python train.py --n_layer=22 --d_model=192 --n_head=4 --n_kv_head=4 --head_dim=32 --d_mlp=768 --vocab_size=1242 --activation="relu" --norm="layernorm" --norm_place="pre" --norm_eps=1e-05 --positions="learned" --qk_norm=false --attn_scale=0.177 --bias="all" --tie_embeddings=true --parallel_block=false --init="normal" --init_std_qkv=0.022 --init_std_o=0.022 --init_std_up=0.022 --init_std_down=0.022 --optimizer="soap_variant" --lr=0.00573 --lr_mult_o=1.08 --beta1=0.95 --beta2=0.99 --lr_head=0.00664 --grad_clip=1.0 --warmup_steps=200 --schedule="wsd" --decay_fraction=0.379 --decay_shape="square" --final_lr_fraction=0.0 --batch_tokens=32768 --seq_len=768 --doc_mask=true --z_loss=1e-05 --train_tokens=149000000 --steps=4548 --dataset="wikipedia_en"
Each number is 200 + 30 x the weight over its row's rms, rounded and kept within 0 to 999. Layers, rows and columns count from 0. The size before them is the row's rms in percent of the matrix's.

# v: layer 3 attention value, 128x192, rms 0.242, rows 83-103, columns 128-191
# o: layer 3 attention output (transposed), 128x192, rms 0.252, rows 83-102, columns 128-191
# q: layer 3 attention query, 128x192, rms 0.204, rows 96-127, columns 128-191
# k: layer 3 attention key, 128x192, rms 0.202, rows 96-127, columns 128-191
v83,099,192,222,195,210,193,190,206,133,218,191,220,193,204,206,153,216,226,198,175,157,216,130,224,192,250,174,200,154,200,200,218,214,191,203,194,224,221,215,166,210,168,173,185,180,151,222,186,235,228,200,184,192,212,191,174,206,195,238,184,179,238,164,215,232
o83,103,212,204,226,176,252,221,231,236,177,193,188,218,203,200,240,203,170,209,229,251,171,263,159,190,157,234,237,242,208,162,154,193,233,188,231,216,198,210,199,178,217,198,172,200,203,142,225,224,177,190,199,238,212,230,214,194,230,167,245,242,182,202,199,178
v84,112,167,210,236,186,231,190,156,216,133,204,263,213,223,232,190,159,191,195,186,179,203,220,200,186,173,196,202,213,170,203,197,196,241,219,186,202,182,157,191,203,230,191,200,222,231,156,199,234,170,160,205,163,234,238,241,200,160,201,229,195,114,190,211,221
o84,114,235,209,175,184,167,198,187,185,220,210,169,173,165,164,198,217,216,200,209,206,199,186,217,205,250,199,196,179,223,195,226,196,210,193,210,220,218,184,169,214,171,227,179,182,176,241,217,204,220,218,178,211,167,174,175,215,223,219,142,216,241,198,218,216
v85,099,153,213,205,280,174,208,203,173,228,242,184,215,176,191,149,193,202,206,177,164,162,214,232,216,195,206,233,179,156,230,190,244,243,192,223,126,205,196,184,215,201,194,192,188,220,173,222,195,207,195,202,209,184,189,166,230,177,186,194,187,228,178,235,190
o85,098,235,240,208,118,196,197,206,238,140,203,208,153,207,232,215,213,227,196,226,199,194,152,199,208,176,200,197,205,278,105,166,182,200,206,171,232,165,195,206,144,185,209,171,185,191,175,228,244,209,245,193,195,210,211,201,175,220,176,191,232,180,221,165,168
v86,110,191,165,196,196,165,197,170,239,163,206,266,225,132,250,131,226,145,177,214,192,241,237,194,215,222,196,221,198,172,179,182,211,181,195,146,182,219,238,174,202,237,224,167,156,205,206,160,230,245,206,215,154,180,133,212,171,189,251,171,139,207,177,230,202
o86,111,208,213,166,175,219,196,199,192,222,211,174,198,248,196,201,254,267,223,217,233,168,161,223,152,207,163,170,203,200,184,191,209,207,224,225,204,192,196,200,173,170,157,242,227,200,166,196,176,170,177,209,237,216,241,183,188,162,129,189,309,203,204,168,191
v87,108,171,150,169,201,213,147,224,196,193,221,239,219,132,228,173,187,235,227,177,216,166,207,172,200,239,167,197,211,208,152,222,199,222,234,224,202,217,209,199,202,180,241,160,175,166,211,197,173,262,202,187,219,244,150,235,219,221,214,206,154,238,179,212,144
o87,116,210,228,194,179,204,257,212,199,195,184,168,188,245,128,218,195,190,197,202,122,219,180,220,181,197,257,204,159,214,265,199,190,175,176,214,192,112,217,165,246,212,150,246,232,232,170,211,230,160,209,189,139,188,233,194,194,182,175,226,202,129,207,171,231
v88,108,203,169,250,217,164,254,262,165,173,261,214,165,223,201,204,203,210,200,226,195,172,234,162,199,191,139,213,158,262,210,193,180,232,220,181,232,217,199,203,205,186,173,216,210,213,145,209,213,221,147,204,167,175,211,257,203,161,203,168,200,185,166,230,267
o88,115,193,196,154,194,205,129,191,209,250,146,182,155,175,215,215,209,174,232,173,240,220,213,208,189,233,224,223,231,190,189,196,197,191,221,219,222,199,192,206,197,226,198,191,163,161,257,161,170,213,277,182,271,269,212,143,217,240,184,188,257,210,219,194,149
v89,109,155,200,212,225,215,204,241,167,262,212,199,241,191,183,223,175,224,194,216,226,221,208,213,242,213,210,199,198,182,228,269,139,228,184,200,165,227,190,212,222,218,224,188,170,170,188,229,126,177,202,273,245,152,196,200,218,153,198,170,185,184,207,222,126
o89,109,206,218,151,197,169,167,177,261,175,185,231,230,208,248,221,216,213,226,150,174,180,200,196,151,203,200,165,217,197,216,176,264,181,205,177,216,139,202,187,156,195,220,165,183,262,231,225,283,191,212,135,209,220,185,231,173,209,176,216,233,193,197,164,239
v90,101,207,215,188,219,211,195,260,194,160,273,190,198,205,225,222,187,163,169,198,188,180,136,230,189,220,221,180,190,160,230,240,201,185,213,208,224,191,204,232,229,208,188,226,181,138,188,174,235,204,221,224,187,221,235,191,235,170,175,184,177,218,231,212,142
o90,100,183,209,220,199,234,186,193,192,217,169,221,185,172,209,159,207,267,205,148,211,207,275,147,219,196,204,225,222,222,177,186,173,190,159,190,196,181,183,209,210,231,225,156,196,227,195,247,191,150,184,169,208,224,197,170,173,225,215,223,230,157,138,183,217
v91,101,195,199,132,226,222,222,236,214,211,219,199,218,200,170,185,177,213,228,225,186,153,190,159,235,224,198,257,190,215,162,216,180,191,181,236,211,225,207,194,241,247,132,269,240,238,224,184,238,233,220,238,213,156,214,183,237,189,228,233,238,168,186,214,183
o91,101,206,234,238,205,195,177,189,178,178,200,198,180,211,194,182,208,197,207,232,234,233,214,204,136,137,231,140,211,205,232,212,199,220,226,166,199,179,207,215,179,213,232,171,144,189,203,219,160,131,220,141,176,249,204,197,166,181,174,182,195,256,197,202,203
v92,110,133,213,226,196,143,208,233,175,244,153,227,168,216,217,224,165,232,219,197,140,198,238,184,205,292,226,256,231,153,191,217,250,208,173,183,162,227,237,192,204,219,186,207,164,213,177,196,214,206,174,165,165,207,236,169,232,188,155,215,200,213,201,192,263
o92,108,224,205,181,236,263,221,136,217,161,220,166,226,191,167,147,248,176,229,243,281,190,200,223,178,148,170,151,174,194,189,170,168,220,193,180,234,165,209,193,239,200,182,204,213,171,194,197,190,180,235,220,238,214,184,219,213,218,221,172,212,156,182,221,197
v93,111,167,203,171,209,201,170,139,239,198,189,193,131,206,199,201,186,200,190,199,151,201,216,185,178,207,191,204,248,227,206,264,168,185,257,178,151,191,218,172,207,194,193,201,273,221,158,238,226,199,190,165,225,226,183,236,209,240,194,183,202,157,196,249,206
o93,102,243,174,214,185,214,220,237,169,206,188,197,254,204,179,173,218,229,188,184,220,196,189,190,198,219,205,201,117,160,191,150,186,207,197,170,278,195,208,229,212,177,204,178,188,212,213,176,174,208,233,203,178,173,211,175,176,210,227,164,194,254,198,152,184
v94,105,184,204,146,217,210,263,187,188,160,195,173,222,187,202,181,191,225,215,200,276,190,191,255,161,185,160,192,204,211,219,224,259,212,209,212,183,208,236,168,233,195,143,150,221,237,224,201,172,189,146,134,153,181,201,224,189,186,186,176,226,243,186,222,231
o94,105,188,165,211,204,239,164,211,242,213,199,232,174,194,197,210,252,195,184,209,139,220,180,172,203,166,213,237,195,185,168,174,207,224,183,227,196,212,185,232,157,174,199,209,202,151,159,193,220,210,233,266,200,247,164,162,177,203,210,225,207,183,210,166,206
v95,109,209,222,207,200,196,156,261,233,144,192,213,201,218,181,179,226,177,226,175,193,222,220,214,218,243,192,173,193,250,194,183,187,217,226,161,130,214,213,237,180,207,215,195,187,232,144,154,217,197,154,224,193,195,173,175,178,182,176,227,201,202,185,302,213
o95,111,218,207,215,173,219,213,175,163,218,231,166,166,177,233,248,186,246,195,248,194,163,161,195,185,203,218,244,223,141,190,238,205,184,220,222,244,212,193,203,248,203,163,153,233,199,222,245,217,240,247,169,169,187,232,245,240,264,212,185,224,210,201,169,143
q96,113,230,155,176,221,122,213,221,217,206,208,225,229,177,190,211,165,241,198,225,229,190,145,164,238,165,228,199,215,214,190,222,176,127,226,191,217,200,226,187,171,151,211,158,127,234,243,169,251,249,182,204,174,223,186,194,183,228,242,181,235,182,203,220,170
k96,104,179,167,185,172,223,190,146,166,211,173,205,196,229,205,224,209,221,135,195,224,167,161,228,248,220,199,244,196,227,150,201,282,199,201,158,190,183,243,233,169,191,258,251,193,227,220,238,164,142,123,200,195,146,199,171,225,215,178,189,203,192,218,188,207
q97,102,203,171,203,227,251,175,251,225,223,193,175,200,216,218,268,224,117,170,176,236,197,244,243,200,201,205,257,239,161,219,166,188,238,238,223,208,210,208,190,194,232,235,190,206,175,222,173,152,193,188,193,179,224,202,212,278,209,208,213,161,204,189,227,191
k97,105,214,201,192,254,232,204,173,168,217,167,183,201,185,173,175,212,194,177,183,194,210,207,213,210,186,168,249,189,205,195,210,169,236,169,190,190,192,159,202,188,231,224,225,271,175,225,220,242,172,208,189,222,198,276,237,208,284,165,214,205,219,218,164,196
q98,113,248,156,204,245,164,199,207,222,194,224,148,164,246,236,209,232,213,177,204,189,219,206,140,178,232,201,193,213,171,161,166,172,207,248,162,208,223,216,173,177,253,194,189,161,264,143,155,200,194,201,178,178,227,146,208,177,203,269,213,216,219,241,223,168
k98,100,204,226,204,193,178,256,228,191,186,212,155,197,210,203,252,226,197,118,169,207,180,191,215,208,203,210,182,204,217,210,177,223,174,221,180,199,233,182,286,173,155,259,146,227,196,219,176,114,194,223,197,153,203,222,185,226,204,195,225,192,156,228,154,180
q99,102,244,206,195,181,132,218,217,244,188,211,229,205,255,218,244,185,180,228,248,218,166,165,215,211,213,178,210,212,207,207,183,197,210,174,185,224,192,195,142,208,173,188,174,213,229,198,197,172,202,262,207,207,190,177,209,197,182,277,211,230,213,219,205,203
k99,088,208,167,198,219,210,284,168,218,232,172,186,186,169,194,188,172,231,202,191,194,234,198,177,229,175,165,269,191,250,179,258,229,197,205,168,176,223,208,210,195,183,241,276,148,178,201,195,194,221,187,210,195,184,217,174,225,238,181,220,176,241,232,170,129
q100,116,250,231,194,179,162,194,165,205,188,256,176,197,205,227,171,197,211,268,190,236,206,154,207,216,203,186,172,183,185,171,264,229,185,205,197,174,187,194,188,193,186,215,167,164,191,221,203,188,197,227,262,205,268,202,161,228,201,241,190,256,156,203,182,152
k100,116,185,176,242,134,203,180,188,162,197,182,196,249,194,212,165,256,275,204,196,213,142,240,232,218,195,236,223,197,209,206,256,178,214,244,159,188,223,222,200,176,140,168,270,155,181,213,180,174,213,225,195,155,191,214,158,182,166,230,209,166,201,190,188,164
q101,118,225,206,209,183,166,181,206,195,213,204,194,160,194,174,211,229,170,161,189,180,204,211,245,215,224,168,229,206,185,119,204,165,221,190,189,231,159,234,173,210,228,193,191,234,192,173,244,150,196,218,190,227,145,186,222,211,212,212,206,213,216,156,225,244
k101,114,213,194,117,211,211,181,192,239,216,192,183,193,204,176,222,173,161,214,159,134,238,178,173,252,202,196,150,168,217,205,162,234,169,138,256,184,227,133,180,243,233,196,201,216,223,185,205,223,238,181,203,238,213,190,240,234,174,170,129,243,214,268,273,234
q102,099,228,245,213,219,177,223,146,168,222,220,160,252,164,157,202,229,234,217,145,198,203,182,191,190,196,149,232,240,169,220,172,172,205,232,177,212,201,170,158,229,224,247,222,199,243,191,171,111,253,246,203,246,183,185,214,206,200,222,174,211,222,216,183,163
k102,097,205,211,190,230,186,202,210,222,199,204,201,221,259,195,158,200,217,221,216,159,216,177,167,189,195,165,235,179,187,228,159,228,223,207,199,192,218,234,159,253,193,204,198,239,218,213,233,216,188,257,190,227,208,207,258,180,188,187,198,201,195,244,150,131
q103,111,203,205,199,158,234,177,205,119,177,190,179,215,206,188,215,219,222,170,178,171,168,180,175,203,158,235,179,220,167,180,156,240,214,244,146,157,177,270,229,220,195,227,175,212,207,215,207,216,164,212,235,150,192,268,170,250,253,167,186,172,186,172,199,189
k103,120,231,189,157,214,145,212,240,216,233,142,150,185,193,236,200,242,147,197,204,196,220,213,228,211,232,163,258,225,235,172,193,196,229,190,221,216,223,192,193,173,196,255,193,195,267,190,249,233,202,163,182,192,138,184,250,198,210,224,218,155,184,237,164,224
q104,099,182,221,197,240,224,169,192,172,167,212,209,156,150,196,203,178,192,185,153,200,202,221,126,242,260,176,234,198,211,136,155,142,158,219,251,166,185,212,202,235,182,197,174,190,202,181,234,215,209,217,210,189,178,224,143,198,235,168,187,158,180,227,232,199
k104,103,159,200,203,177,154,215,145,241,219,186,140,239,204,204,229,171,121,189,157,202,162,212,245,203,167,248,218,141,177,201,222,178,207,173,197,152,176,169,212,93,211,197,216,196,181,191,161,179,199,216,200,187,201,151,215,177,218,176,206,272,246,185,194,196
q105,096,172,227,196,198,233,245,200,204,210,188,217,187,181,189,220,226,171,220,185,206,153,210,177,244,174,228,238,267,153,221,185,243,205,222,185,217,124,190,251,191,205,197,156,190,163,226,210,187,189,206,209,210,193,136,226,203,234,207,184,235,215,188,222,172
k105,086,217,174,138,206,162,206,202,226,208,194,197,205,218,183,183,179,243,177,188,139,272,206,219,179,158,162,219,192,234,200,149,236,241,187,133,189,199,207,241,203,249,192,156,201,198,232,198,230,124,173,285,234,209,214,189,229,175,212,218,254,226,237,235,180
q106,099,205,227,224,190,223,223,218,226,197,255,234,224,206,199,205,254,208,190,152,236,203,200,183,169,163,253,159,180,186,182,186,224,155,205,194,196,253,189,242,194,203,191,218,198,192,160,205,171,186,150,151,270,232,164,200,196,193,161,207,217,182,200,221,226
k106,091,135,157,203,175,221,209,163,203,183,206,238,182,213,223,199,173,224,196,172,179,143,191,182,224,196,219,231,239,188,208,219,223,181,233,208,161,208,228,172,231,231,217,214,188,177,152,175,183,188,272,205,220,256,236,184,200,167,208,201,204,251,194,201,198
q107,114,287,186,230,229,157,234,211,211,209,215,166,178,208,189,185,219,221,217,229,203,266,219,186,194,196,178,204,218,175,164,232,248,216,212,240,224,161,216,240,180,258,174,172,216,208,215,249,211,263,227,145,217,222,206,204,161,151,169,188,207,222,205,202,191
k107,110,236,245,179,178,180,191,203,179,199,227,199,159,217,233,204,214,175,256,196,212,199,178,127,216,222,204,187,194,235,233,181,178,223,190,189,213,207,182,176,207,170,189,173,251,197,221,123,193,269,203,147,230,199,195,192,183,225,164,162,203,165,177,239,178
q108,096,178,199,152,174,187,219,167,213,200,167,246,188,212,255,172,180,163,199,168,199,226,196,242,231,168,187,243,252,196,185,188,196,192,222,228,159,160,196,169,232,181,216,197,170,248,239,252,213,196,230,153,191,225,215,168,190,218,182,170,195,189,219,213,170
k108,103,154,243,213,245,217,158,192,186,172,226,217,235,219,260,207,229,184,235,194,226,219,214,183,213,267,190,211,233,199,255,180,181,196,154,248,180,197,202,165,182,172,120,183,228,276,205,174,230,188,227,197,227,188,174,226,167,248,164,211,211,179,194,164,201
q109,126,161,161,144,143,197,209,279,167,204,205,211,177,156,195,163,212,246,163,200,176,169,241,172,237,156,182,198,173,168,188,183,247,187,242,189,217,166,134,191,162,154,256,210,214,218,178,195,152,176,189,210,171,192,259,149,234,196,187,187,190,160,211,214,199
k109,110,168,194,152,200,176,228,145,185,164,183,200,193,185,187,217,221,190,161,177,201,184,212,181,197,228,230,257,197,202,186,168,219,180,181,236,205,154,179,221,222,201,172,205,228,181,241,239,181,185,229,200,172,207,252,151,164,192,202,181,159,138,263,228,225
q110,114,230,162,216,175,200,176,141,191,200,204,219,233,231,174,153,227,233,239,224,235,213,185,172,221,224,237,150,159,181,218,258,188,193,194,223,182,188,195,186,180,159,203,188,161,172,195,196,219,211,242,208,216,214,179,126,171,195,220,198,293,126,141,214,193
k110,120,162,223,236,194,215,192,207,158,193,121,203,197,211,177,205,229,225,188,247,223,159,197,221,195,219,205,257,219,204,200,226,196,181,229,145,206,181,215,234,199,191,232,222,169,175,201,152,153,185,177,285,165,146,209,152,159,181,223,189,139,175,175,177,186
q111,109,203,195,178,190,224,172,153,185,179,179,176,192,198,174,225,248,182,178,185,257,213,253,187,189,244,155,230,219,158,185,252,261,196,177,179,236,245,197,250,189,206,191,220,226,183,210,237,156,191,199,211,249,188,258,169,193,239,217,184,226,191,168,194,191
k111,094,167,205,203,161,207,175,199,199,199,187,242,236,163,141,191,225,209,196,157,178,182,186,234,195,180,211,179,190,162,217,200,171,171,181,194,205,224,152,183,191,176,226,182,231,244,215,189,184,167,232,189,227,241,186,209,145,216,156,146,226,250,235,175,200
q112,137,255,222,194,201,201,175,149,267,211,168,197,212,257,154,212,173,176,185,228,208,255,166,186,199,233,174,164,223,232,143,172,197,214,238,227,227,182,201,136,195,248,232,181,223,281,156,145,233,217,196,134,237,202,183,207,185,168,226,169,244,187,245,202,147
k112,111,242,213,204,185,241,230,216,209,164,224,210,171,241,197,211,252,164,215,184,215,189,210,148,193,145,208,250,179,151,226,162,245,193,209,214,220,270,237,236,232,182,195,198,232,183,172,162,165,167,130,210,206,204,181,203,212,237,231,240,230,180,237,226,204
q113,106,205,206,210,206,196,213,180,164,167,164,196,144,170,266,207,232,219,263,224,207,138,205,214,221,220,223,218,199,183,236,238,258,182,200,207,240,181,206,218,209,117,238,257,187,166,207,237,229,192,212,218,227,189,205,188,200,145,202,145,232,211,170,238,246
k113,113,163,204,192,192,208,189,187,207,232,202,211,301,210,132,136,237,247,215,189,196,243,194,232,197,193,210,212,209,185,164,206,172,171,251,164,174,197,192,230,240,217,210,178,226,210,207,200,221,181,241,256,196,235,215,131,160,176,208,170,248,210,205,183,226
q114,109,218,246,170,197,164,245,195,229,234,163,195,230,194,162,179,219,174,152,202,231,201,178,210,171,180,197,127,137,203,180,226,195,218,220,179,233,184,197,174,198,247,182,195,161,195,216,161,210,230,195,168,214,205,180,152,220,203,183,198,203,224,203,152,186
k114,102,173,198,198,170,211,202,212,177,229,226,204,206,174,206,183,205,193,249,141,222,200,194,242,182,213,239,214,233,194,207,204,246,184,178,207,209,200,176,215,205,175,152,165,174,225,162,262,144,216,237,189,175,177,191,212,176,152,158,176,227,166,184,208,180
q115,114,222,179,251,212,252,202,198,190,204,232,232,163,203,225,197,187,204,195,252,220,177,245,248,165,234,211,236,243,213,215,203,258,181,178,170,225,230,201,230,154,170,197,198,183,201,201,223,239,197,147,274,251,202,216,192,219,172,229,264,229,219,156,173,209
k115,089,251,210,200,211,218,196,205,229,194,228,146,252,220,141,209,291,210,216,202,248,174,193,228,155,185,211,192,186,169,175,207,217,196,237,205,184,224,225,182,280,237,158,233,114,183,155,192,242,189,175,238,151,211,148,187,197,213,219,220,227,176,211,156,160
q116,104,194,243,160,192,165,217,195,206,237,205,193,187,190,159,158,208,195,170,165,223,227,242,183,198,176,192,171,207,221,197,246,215,166,216,130,271,152,201,248,186,208,210,190,173,144,212,198,168,190,156,232,214,255,172,220,223,194,189,201,180,240,169,151,187
k116,096,200,155,217,182,184,198,204,230,183,195,214,224,195,182,215,184,191,204,168,234,188,165,224,213,180,203,203,159,174,178,165,248,213,172,181,182,211,160,238,277,266,189,256,231,230,191,205,210,156,245,222,147,165,233,208,240,161,176,202,285,251,198,224,186
q117,102,190,224,191,222,190,177,210,153,215,171,264,217,225,123,178,199,188,206,161,240,62,180,203,204,216,189,203,177,161,217,204,210,131,246,189,261,173,162,176,179,189,191,212,210,231,170,158,166,244,248,211,196,170,264,179,185,223,175,225,244,218,222,211,150
k117,104,228,243,263,226,217,234,194,204,217,164,204,211,159,206,153,228,216,165,172,213,263,190,250,198,178,221,157,237,187,204,236,210,188,175,152,128,226,194,237,201,217,220,236,199,131,160,216,203,184,208,159,169,177,263,213,190,183,186,176,209,278,174,204,214
q118,108,190,192,218,210,156,231,225,228,195,186,199,219,201,192,149,186,177,194,154,201,232,205,135,186,220,186,164,240,252,224,209,226,140,235,176,226,162,241,175,217,201,186,188,192,245,199,218,191,287,221,197,228,238,164,263,189,203,181,253,181,279,228,189,177
k118,095,246,182,203,225,168,208,223,245,183,226,197,227,195,166,212,174,195,204,178,183,195,172,173,198,182,201,177,200,254,185,188,169,209,231,195,204,220,211,237,233,224,137,163,202,234,182,201,211,181,169,153,248,228,159,217,233,191,164,172,230,220,181,216,232
q119,105,140,226,202,212,187,222,184,172,128,237,195,254,175,220,212,172,169,134,235,210,215,161,242,181,181,213,263,214,228,154,217,217,179,199,187,197,200,197,238,193,154,180,204,225,156,169,226,244,192,189,131,174,220,231,143,165,196,162,215,212,193,164,197,216
k119,091,206,199,234,223,205,163,195,157,216,170,221,208,230,300,200,199,202,175,223,212,178,204,201,243,240,247,203,222,180,247,214,216,215,172,247,177,182,217,223,112,173,154,201,187,252,235,192,226,166,143,217,159,213,156,162,222,219,184,223,135,171,197,183,209
q120,107,246,151,177,241,198,149,232,171,248,150,218,182,205,147,213,215,252,194,194,194,237,184,189,206,199,184,145,168,174,236,211,187,226,183,214,171,205,239,209,207,173,197,196,238,223,222,156,222,195,235,194,139,191,206,209,185,174,178,194,183,226,208,221,215
k120,103,176,239,198,208,204,204,204,204,212,198,221,206,132,237,191,185,160,200,223,243,182,246,204,241,250,171,199,182,197,222,142,181,194,190,169,196,202,182,152,166,221,225,265,183,240,179,209,168,177,221,204,177,173,175,199,187,205,194,195,111,156,232,175,257
q121,113,171,222,195,200,193,228,246,240,254,198,212,184,204,200,192,237,222,205,194,223,185,230,198,144,171,208,235,187,199,178,232,212,180,257,221,207,175,195,197,190,168,168,207,192,191,196,227,178,198,190,237,203,116,242,197,178,166,208,202,167,197,235,173,232
k121,108,254,177,194,166,200,166,190,202,234,219,182,175,161,146,249,150,199,200,160,197,196,192,141,194,189,206,172,209,195,241,172,142,240,201,196,157,148,203,144,232,169,126,217,214,188,160,178,263,196,185,141,230,176,153,202,207,225,190,246,224,201,228,227,170
q122,099,241,223,184,182,257,180,218,191,189,162,171,177,169,182,266,195,176,168,228,215,267,197,190,203,237,224,198,178,190,161,194,211,115,208,173,157,188,159,140,214,209,189,176,212,218,206,249,222,241,215,173,234,182,178,210,260,209,206,191,213,215,191,201,178
k122,094,186,218,173,269,179,232,236,171,233,211,184,162,187,245,157,229,162,190,252,187,197,212,202,196,253,135,196,149,185,203,219,203,258,188,242,228,192,196,172,213,152,148,131,201,223,246,188,242,233,192,226,215,149,229,202,235,210,213,224,233,153,161,185,224
q123,108,170,170,230,207,218,189,177,222,208,190,214,277,162,194,193,216,211,179,189,203,251,225,247,177,221,214,163,188,195,230,185,178,183,225,123,198,233,225,218,259,161,248,238,249,187,172,170,255,174,204,219,202,194,192,170,183,213,244,194,216,226,222,141,156
k123,092,206,196,195,201,201,167,206,181,233,218,192,159,243,219,175,148,223,214,216,244,199,157,218,251,215,161,215,179,212,155,189,212,235,167,160,180,152,162,165,264,198,197,206,160,205,233,228,193,177,190,233,218,182,229,163,228,166,199,187,190,222,182,192,198
q124,107,134,162,170,178,196,126,173,174,215,199,189,192,164,247,288,214,249,204,196,157,231,196,211,203,177,237,232,216,223,216,248,184,195,179,222,236,214,169,202,146,244,199,196,194,158,219,209,243,206,192,168,180,200,194,200,178,184,204,221,224,204,178,239,208
k124,105,214,211,257,273,214,168,208,160,211,161,176,209,199,220,230,202,226,183,247,182,230,241,206,200,184,230,196,191,180,136,169,156,215,206,209,165,143,266,172,139,244,143,173,261,181,246,216,208,210,218,217,170,195,212,196,185,204,235,207,159,192,182,233,203
q125,112,283,258,189,280,173,232,171,213,224,197,198,153,182,195,217,226,189,158,204,200,207,151,185,202,209,166,229,264,168,191,168,171,243,196,194,202,198,240,217,189,235,210,221,232,178,205,208,182,200,241,184,207,203,199,235,170,178,200,157,212,218,189,194,167
k125,098,257,196,192,186,187,222,239,220,185,196,177,213,300,239,207,247,203,232,222,190,238,195,142,192,204,220,185,177,188,207,245,196,234,225,206,223,213,135,179,164,186,229,187,187,240,228,166,220,270,219,220,237,176,158,231,231,210,209,230,188,157,177,222,209
q126,101,202,230,249,182,197,208,189,207,206,212,208,178,155,218,209,144,168,232,174,189,201,183,150,147,237,196,170,223,163,140,238,234,164,191,181,222,219,192,222,165,265,204,220,213,190,198,278,198,210,174,209,159,217,282,223,191,231,207,121,178,254,188,141,216
k126,102,234,225,249,221,202,154,200,258,196,240,164,271,194,221,225,219,210,195,193,231,292,182,219,155,205,187,157,194,228,223,202,198,237,139,224,162,209,194,145,187,234,233,217,232,203,219,191,243,186,242,176,250,196,170,243,195,179,138,180,236,206,199,195,228
q127,103,210,209,174,193,165,185,180,203,248,184,198,208,205,218,208,187,214,223,142,208,222,161,212,183,239,221,193,191,207,176,182,215,203,198,167,186,208,210,176,185,207,205,195,258,219,226,216,175,198,219,144,196,169,244,155,187,212,200,249,196,197,226,232,180
k127,099,147,170,175,233,138,221,193,215,198,141,146,157,184,208,230,131,182,177,193,157,209,187,180,222,211,201,214,187,209,236,236,197,236,205,218,276,157,235,194,159,218,195,208,223,239,209,177,255,199,173,141,209,189,169,222,197,222,206,204,196,231,209,189,172
v96,098,210,204,218,153,196,227,213,156,226,220,214,174,199,181,188,171,180,196,204,202,147,199,209,205,225,195,217,228,193,176,193,177,174,205,168,281,217,201,238,176,210,231,192,195,199,166,173,220,187,181,194,207,146,175,224,198,222,190,205,154,161,193,173,185
o96,089,197,211,194,228,219,190,175,186,172,188,156,169,206,197,222,237,212,189,187,193,216,182,166,207,193,187,166,199,221,255,228,198,138,195,196,128,201,195,168,217,191,186,248,228,167,223,215,155,179,213,209,216,243,199,185,213,208,211,157,246,202,188,260,138
v97,091,204,169,223,221,187,191,154,250,189,145,147,176,214,194,183,221,180,203,174,200,215,185,224,219,206,241,175,197,210,236,157,239,169,212,152,165,162,235,195,224,213,184,188,189,255,243,242,228,180,216,112,258,190,243,215,121,217,190,210,191,211,156,192,192
o97,090,183,198,237,181,220,220,208,228,202,205,236,226,196,234,258,174,225,137,245,211,205,195,263,165,182,191,227,213,204,178,179,174,188,239,233,192,221,160,206,182,201,203,171,199,186,181,193,158,172,225,250,110,210,180,187,230,183,223,184,198,203,218,182,185
v98,100,143,241,134,226,193,226,149,214,155,219,210,195,214,197,204,200,199,195,184,188,224,191,219,150,244,203,231,163,202,173,214,214,228,152,224,196,192,120,171,210,143,189,224,225,200,150,115,240,179,159,180,204,185,257,193,172,181,206,205,207,204,165,222,148
o98,096,269,135,253,235,197,230,242,165,278,170,197,202,188,145,196,148,214,235,215,189,223,192,219,243,182,183,201,255,211,229,191,143,234,201,178,220,213,266,184,204,258,177,214,201,207,218,198,209,279,237,230,165,251,134,239,242,238,213,205,178,237,228,197,180
v99,090,243,199,192,249,200,133,200,165,160,175,148,220,187,226,200,186,208,162,220,151,189,189,150,264,225,188,195,155,210,214,216,225,146,214,206,177,167,216,164,202,185,255,202,264,178,208,211,199,200,199,163,210,200,218,217,197,217,225,213,190,123,161,177,226
o99,086,156,192,153,147,161,206,176,184,205,216,219,194,164,209,202,212,197,200,179,258,206,202,246,192,188,205,207,192,180,168,187,175,207,173,207,200,185,182,231,150,160,169,220,162,199,159,201,150,196,212,211,199,190,196,126,227,174,218,192,210,178,215,187,210
v100,083,210,211,240,175,203,151,214,253,244,202,188,179,140,208,171,175,245,169,211,203,185,202,229,240,203,149,136,194,171,211,223,211,172,198,216,248,171,196,196,219,167,166,205,227,194,200,233,201,147,233,195,242,200,206,235,199,194,188,210,179,208,138,220,182
o100,079,212,208,118,232,229,228,198,208,215,224,212,196,245,195,215,224,180,221,203,205,256,199,218,156,213,264,215,215,268,193,186,207,262,296,199,147,181,210,183,184,199,220,176,187,219,208,220,186,223,196,184,163,205,232,176,239,215,164,170,224,151,226,199,207
v101,087,242,197,196,151,245,194,236,150,234,212,187,179,146,214,205,241,230,165,174,235,183,198,240,124,202,149,211,212,238,172,254,219,245,244,192,182,231,224,211,213,254,238,199,196,190,158,204,203,213,180,210,188,192,193,152,193,231,254,162,233,175,243,230,173
o101,084,177,178,182,206,228,165,232,237,187,210,194,175,213,161,202,226,197,261,244,183,239,284,150,194,212,182,223,224,201,213,184,140,175,196,208,154,188,185,194,187,194,191,204,205,166,248,219,179,186,211,231,225,174,177,211,223,156,195,195,169,253,213,195,161
v102,090,209,213,156,188,198,179,216,224,228,214,202,291,193,183,222,170,284,181,214,183,169,194,196,192,198,199,183,168,226,224,179,199,153,180,158,227,215,223,207,172,197,203,217,159,245,199,179,178,185,247,180,202,206,230,187,233,222,202,216,186,194,199,221,275
o102,088,188,204,210,198,209,168,191,173,199,165,217,143,196,228,157,231,128,197,159,191,238,213,215,207,206,195,163,224,204,172,194,167,202,211,246,165,202,173,220,181,223,186,235,239,211,197,216,205,233,150,181,203,240,209,215,158,196,194,154,167,156,198,195,193
v103,089,237,178,191,169,292,226,245,232,208,221,179,185,175,212,220,206,174,195,147,228,240,227,221,175,207,243,211,172,149,220,246,208,189,182,216,191,210,256,208,182,201,147,220,195,160,222,233,255,250,160,137,236,169,244,198,153,162,195,163,193,208,203,187,203